Each number is 128 + 32 x the weight over the matrix's rms, rounded and kept within 0 to 255. Layers, rows and columns count from 0.

# layer 3 MLP up, 704x256, rms 0.0966, rows 249-265, columns 192-255
[[134  90 127 123 200 133 145 106 100 110  42 119 119 158 142 177 141  99 141 182 102 127 107  97 169  96 133 132 114 133 157 115 156  77 197  90 157 139 186  99 156  61 167  54 199 101 164 103 103 179 169  61 153 166 113  96 124 101  93 149 140 138 122 128]
 [ 79 163 137 117 135 161 104 122 122 139 146 140 108 124 142 112 124 156 120 170 108 136 119 101 114 134 109 147 185 149 144 116 128 198 124 115 140 142  85 156 172 110  48 133 114 131 127 124  98  98 115 154 100 146 162 113 101 135 146 127  87 109 134 163]
 [118 150  95 122  88 138 108 129 125 147 163 135  60 150 119 153 135 175 105 187 110  91  60 154 122 146 112 104 197 146 122 155  86 105 120 106 141  57 140  91 127 192 150 125 129 117 131 130 160 193 106 108  89 122 193 116 147 178 129 171 153  97 112 145]
 [133 127 101  88 161 129 128 214  94 178 162 145 106 124 136 138 158  81 134  98 151  40 150  66 152 179 121  71  86 127  96 197 125  64 143 185 155 138  94 119 158 113 111 145 115  81 128 106 134 170 143 104 172 107 135 166 126 134 131 124 170 168  86 114]
 [ 62  91 139 130 111  97 106 117  87  56 107 127 118 105 185 109 119 123 160 138 121 153 108 167 102 117  88 100 203 141  92 127 203 138 141 133 110 140 129 166 161 132 144 134 182 123 149  93 123 134 136 158 105 155 149  92 124 179  83 134 142 122 119 134]
 [136  82 120 146 171 122  89  92 185 133 120 163 137 137  64 116 127  89 117 149 133 124 164 150 119  84  98 146 158 140  89 130 170 181 170  80 152 113 139  87 150 141  96 130 148  93  97 153 185 136 109 112  81 104  69 121 113 142 156 107 169 118 185 165]
 [ 97 168 166 126  48 104 122 164 117 119 138 127 120  97 105 152 108 104  97  48  94  84 175 165 168 103 117  95 118 120 116 181 114 123 194 165 175 146 140 120 155 106 125 157 163 153 110 106  85 130 185 175 139 116 115  89 110 176 141 103 126  94 114  88]
 [112 151 178 123 149  67 142 144  80  93 181  87 157 121 184 130 153 135 146 106 139 163 117 124 107 123 166 113 128 143  76  96 169 137 124 113 151 135 100 125 126 156 155 182 119 109 140  90 151 136 170  55 104 138 220 125 148 141 118 137  67  86  62 167]
 [ 98  81 138 198 152 157 110 141 129 131 124 158 183 142 140  99 151 113  93 154  70 113 122 134  98 137 115  91 118 164 119 140 117 114 179 106 153 161 138 151 106 126 125 161 160 152 128 158 150 222 200 173 120 148 165 112 158 168 102 135 137  86 103 108]
 [190 219 125  75 104 110 121 111 103 145  96 103  65 116 106 125 107 125 154  49 129 180  59 171  83 156 174 136 133 129 155 146 149 134 113 122 153 106 125 136 123 153 159 121 106 149 148 100 109 147  50 111 160  94  70 123 136 124 142 138 146  89 104  50]
 [165 146 152 107 112 168 166 129 102 153 105 173 164 143 108 139 128 115 123 160 149 106 154 117 142  89 149  92  97 154 122 130 102 174  74 100 139 158 152 163 103  77  92  87 116 146 126 147 125 127 159 136  89 166  83 169 171 121  94 120 128  53 158 193]
 [117 121  88 202 114  90 177 144  98  82  62 114 150  90 103  91 145 107 139 136 133 112 158 117  92 113 186 114 142 142 142 133 139  74 147 111  58 151 129 120 107 122 103 158  91  78  91 117 117  53 114 149 195  70 113 137  77 175 104 123  83 149 152 158]
 [169 126  78 137 162 128 145 107 135 141 138  79 133 132 158 154 216  92 151 176 105 106 135 139 118 111 113 138 100 116 102 161  74 122  70 177 154 104 175 153 190 138 106  80 148  97 136 167 105  52 116  88 144 140 106  99 184 117 116 115 183 164  53 103]
 [106 104  97 112 211 109 125 127 114 127 112 202 139 113 167 128 154 121 125 159 158 125 131  95  94 130 108 118  90 142 140 104 167  90 147  89 196 105 100 132 143 111 149  82 152  72  98 134 133 123 185 135 106 165  97  50 164 134  81 135  82 108 186 151]
 [149  75 131 161 148 118 165 154 131 128 114 115 147 130 142  81 100 136 139 145 112 131 200 118 143 172 120 125 151 138  88 132 178 107 167 122 148 156 130  99 115 102 166 127 119  99 103 112  95 105 137  89 111 188 114 141 153 114 222 120 155 111 117 161]
 [111 165 131 121 144 142 147 100 129  79 105 102 106 117 134 116 187 140 118 116 131  70 153 118 108 148 104 116 163 106 116 177 157 147 149 103 143 135 113 150  98  87  64 121  71 114 111 142 151 125 161 110  98 223 102 103 158 144 155 109 171 139 139 113]
 [114 117  91 172 107 135 144 156 141 189 152 111 121 113  99 124  77  99  63 101 135 119 166 153 154 159 143 111 127 136 101 121 165 129 141 109 156 114 107 138 158 146 122 101 166 156  92 112 125 127 102  36 109 105 135  97 131 157 110 150 130 174 115 143]]
# layer 3 MLP down (transposed), 704x256, rms 0.0426, rows 249-264, columns 192-255
[[168  82 113 147 144 175 112 107 136  91 175 143 149 132  81 153 147 162 131 126 177 120 113  89 116 150 188 153 115 105 155 164 200 111 125  79 145 132  74 160 139 175 147  72  84 141 113  88 147 111  95  79 135 108  57 129 176 148  53 176 129 152 135 118]
 [ 42  88 119  65 113 129 129 118 172 132 117 140 126 119 138 168  74 161 141 105 147  96 115 138 132 152 141 135  65 155  68 133 145 122 119 107  98 141 160  90 111 126 195 128 177 103  59 132 142 134 159 139 174 118  77 150 141  91 157 131 126 141 126  66]
 [138 109 140 122 170 165 170 198 143 159 112 140  90 196 118 190 139 122  89 107 159 175 114 159 166  95 125 137 197 101 180 135 115 117 171  54 143 145 119 119 123 189 170  67 103 117 136 184  92 178 120 119  82 113 134 136  92 124 108 179 169 112 141 113]
 [159 130 113 103 112 166  95 154 127 118  77 207 166 171  93 121 110 105 147 170  69 106 107 172 119 104 126  59 105 141  81 166  47 132 119 131 150  75 111 102 151 107 107 183  71  40 204  93 123 110 141 116 154 142 139 128 117 142 128 123 143 118 114 166]
 [ 88 150 162 173 139 151 107 128  99 167 121 125 168 123  98 131 130 120  75 127 115 127 121 135 153 186 144 177 164 131 135 144 122 200 129  41 142 133 119 165 114 128 111 108  80  69 132 108  80 198 231 126 147 103 118 140  77  92 152  96 114 182 173 142]
 [ 86  95  83 144 121 142 187 154 147 155 165  68 130 160  84 135  54 136 167  91 140  83 115 140 128 126 106 146 220 116 163  26 102 130  85 132 169 128 116 159  92 140 155 126 132 123  65 204 195 104 180 163  95 176 139  93 128  85 112 100 143 117 114 210]
 [158  68  64 115 199  88  87 127 159 212  85 126 203  57 190 160 128  84 169 134 158 144 147 156 136 175 192 148  67 122 124  44 132 146  81 134 117 179  83 122 101 174 195 117 118 157 126 144 123 183 134 158 152 183 107 117  81 101 114 218  78  94 159 129]
 [111 120 134 176 131  89 129 126 114 145  70 156  56 127 138 134 109  90 157  79 151  92 133 163 106  96 144  99 157 165 169 164 107 201 142 168 121 114 169 168 102 124 118  93 126 105 145 138 113 112 144  49 125 131 155 125 111 142 134 124 148 106  25 220]
 [145  86 100 125 107 109 156 159 139 104 107 105 129  72 114  57 112  87 121 104 167 103 146  77  78 130 118  70 119 156 105 153 117 180 114 100 173 156 149 119  82  99 150 132 150 180 109 145 151 161 189 149 106 152 144 100 163 104 146  78 142 115 133 114]
 [185 109 228 140  97 140 192 154  98 128 133  81  92 136 145 129 116 128 157 116 138  96 104 133 110 140 109 158 163 156  33 175 104 118  97 113 134 138 150  95 180 145  88 120  41  69 120 114 181 153 135 198 112 105 101 122  85 129 163 157  82 115 120  81]
 [168 133 175 139 126 140 162 138  99  89  90 153 148 164  72 147  95 190 122  54 113 127 136 118 168 143 124 133  48 112  90 108 133 147 145 102  96 183 139 139 138 135 173 186 127  96 117 167 134 125 119 100 130 143 167 189 136 203 121 115 100 148 160 166]
 [138 157 148 121 104 173 160 116 139 169 100 140 132 116 123 152 131 118  61 131 121 114 133 142 158 161 121 174 195  78 103 150 124 159 109 141 169 129 116 179 107  88 139 111 177 155  89 167 140 114 151 204 162 139 103 124 157 160 157 172 152 115 125 122]
 [115 115  74 144 133 168 128 118 143 146  81 144 104 128  92 147 113 102 146 177 134 115 147 139 109 147 102  98 118 103 114 139 123  66 121 131 131  82 180 136 143 120 144 142  91 127 117 108 132 107 168 154 144 161 201 117 152 106 100 127 141 104 113 154]
 [101 128 128 168  63  72 147 160 139 190 106 123 106 119 160 123 220 146  86 118 162 113 159  98 136 137 107 173 148 144 136 127 114 144 103  69 155 120 102 174  95 103 154  69 119  89  88  70  95 102 128 120 131 175  93  51 148 116 113 148 112 109  77 167]
 [ 87 105 172 125 101 135 110 123 134 134 133  92 134 121  99 132 165 165 122 113 121  70 131 103 101 165 110 119 101 149 112  51 126 168 174  93 121 164 149 113 158 123 168 166 139  99 139 150 107 129  73 105 131 141 132  98 110 136 109  73 138 140 129 183]
 [ 72  55 128 171 139 127  86  97 124  67 136 117 144 131 108 148 128 113  97 103 168 117 157 122  63 146 164 131 132 143 143 122 125 128  71 154 154 150 143 129  88 132 152 152 139 122  68 185  92 148 115 107 192  94 105 101  90  90 122 112 175 107 117  17]]
# layer 3 MLP gate, 704x256, rms 0.0961, rows 250-265, columns 192-255
[[117 168 118 108 160 139 114  57 163 103 106 169 107  86  74 145 116 168 102 124  65 160 171 162 164 226  90 115 113 164 125 126 155 110 168  98 118 180 184  85  98 125 141  76 138 106 128 143 174 141 160 135  77 162 111 153 129 162 122  86 176 128 153 121]
 [124 118 147 142 128 161  89 121 111 181 107 152 216 109 168  92  89  20 118 149 113 167 165  72 108 144 149 135 147 138 143 204 105  93 148 110 112 128  57 188 100 114  90 110 121 151  96  98 145  59 119 153 143 150 125 128 102  86 108 153  94 112 150  97]
 [107 114 120 131 110 143 158 128 123 114 145 112 112 156 112 117 125 169 170 150 155 135 111 166 185 101  66 137 143 117 163 197  57  94 111 113  34 149 172 156 129  32 156 151 158 150 174 136  99 132 129 170 181 155 143 137 132  85 130 107 165 134 132 171]
 [144 154 121 187 115 137 137  95 140 184 109 100 145  99 127 188 187 141 104 121 170 126 119 121 114 175 158 137 134 139 171  89 149 138 131 136 155 162  71 148  72 144 132 113 111 104 110 108 119 180 186 167 162 132 121  93 193 109 159 121 173  91 162  96]
 [101 113 188 191  81 147 124 136 168 148  96 102 188 123 142 122 143  74 129  62 154 169 165  63 131 202 113 145  98  92 131 154  97 149 111 133 158  63 149 188 148 129 157  84 159 121 139 107  97 107 165 109 137  77  80  95 151 111 199 136 115 131 101 177]
 [128  35 101 145 217 151  93 112 128 148 113 113 150 107 136 140 124  57 199 128  84 140  98 116 139 202 149 120 170 137 178 150 170  95  90 106 102 146 110 132  96 183 130  69 105 159 120 110 124 156  70 138 144 220  86 161 132  68 142 210  73 142 164 142]
 [145  76 130  80 129 117 111  72 130 167 169  58 116 130 121 116 132 119  81 160 128 161 111 167 100  65 106 156 117  98 202 126 110  90 151 141 136 129  81 136 161 126 153 183 127 128 105 171 100  90 155  42 171  74 135 124  83 127 109 146 119 149 140 105]
 [134 155 172 108  92 116  96  49  62 130 121 164 182 120 136 166 116  68 186 155 132 180 131 111 108 107 164 122 135 158  96 130 144 119 120 136 111  97  85 166 161 125 123  98 133 132 154  76 169  62 157 153 182  95 154 151 165 114 170 136 100 100 138 140]
 [126  67 153 155 135 177 137 114 147 150 169 109 206 178 157 123 110  88  77 164 116 109 154 104 157 112 117 103  46 150 168 141  85 116  89 116 114 119 150 159 180 105 143 147 148 146 121 148  84 175 144 144  90 151 173 107 138 105 149 132 129 138 124 135]
 [ 82 152  79 151 184  79 115 132 154 132 115  71 173 188 125 160 151 122 145 158  78 160 132 152 150 171 107 124  78  71 128 140 102  86 160 103 125 116 106 118 191 139 116 159 164 115 137  83 179  85  73 109  84 150 147 107  95 129 167 255 185 201 134 107]
 [152 118 119 144 101 114 155 119  65 130 106 206 133 102 114 117 156 136  95  99  95  82 135 130  48 155 118 164 113 196 184 104 112 127  55 148 143 140 102 147 157  83 119 107  97 142  96 139 159 123 106 134 141 123 147 166 151  96  97 175 134  93 131 120]
 [108 139 127  78 175 196 150 176 140 119  90 138 114  78 135 164 148 163 134 145 124 100 170 167 144 109  78 106 149 131 142 166 130 144 108  97  83 133 133 135  70 179 137 171  69  83 139  41 122 168 143 179 138 112 109 127  96 163 105 142 137 118 181 130]
 [141 148  93 112 161  94 152  57 136 192 102 119 190 120 111 125  74 147 150 166 130 157 121 147 138 149  98 129 128 127 138 158 123 119 137 148 186 127  94 132 130 138  91  91 158 128 161  94 179  76 137 101 126 136 130 188 123 139  80  89 125 110 156 108]
 [ 64 124  94 101 117 105  80 121  88 128 152 199 128 101 169 146  98 124  89  92 108 135 141 141 140 189 138  54 116  99  81 157 156  84  81 119 161 158 163  90  72 143 119 106 125 118 108 131 101 154 152 122 102 168 133 131 153 150 166 122 161 120 155  73]
 [147  70  86 158 120 145  90  56 119  66  86  85 113 140 120 104 120 150 141 105 111 133  90 124  97 116 133 186 132 200 149 103 127 100  80 105 118 123 142 120  78 169 112 116 114  71 109 143 118  91 176 180 111  98 111 138  94 144  89 129  98 155 158 126]
 [127 115 142 165 106 125 139 174  97 135 162 111 198 147  94 133 177 142  89 189  74 135 192  79  92 157  98 144 160 129 128 156 124 122  58 204 125 141 162 146 147 192 122 129 108 128 193 115 159 124 115 174 113 109 145 167 131 135 140 137 157 147  94 122]]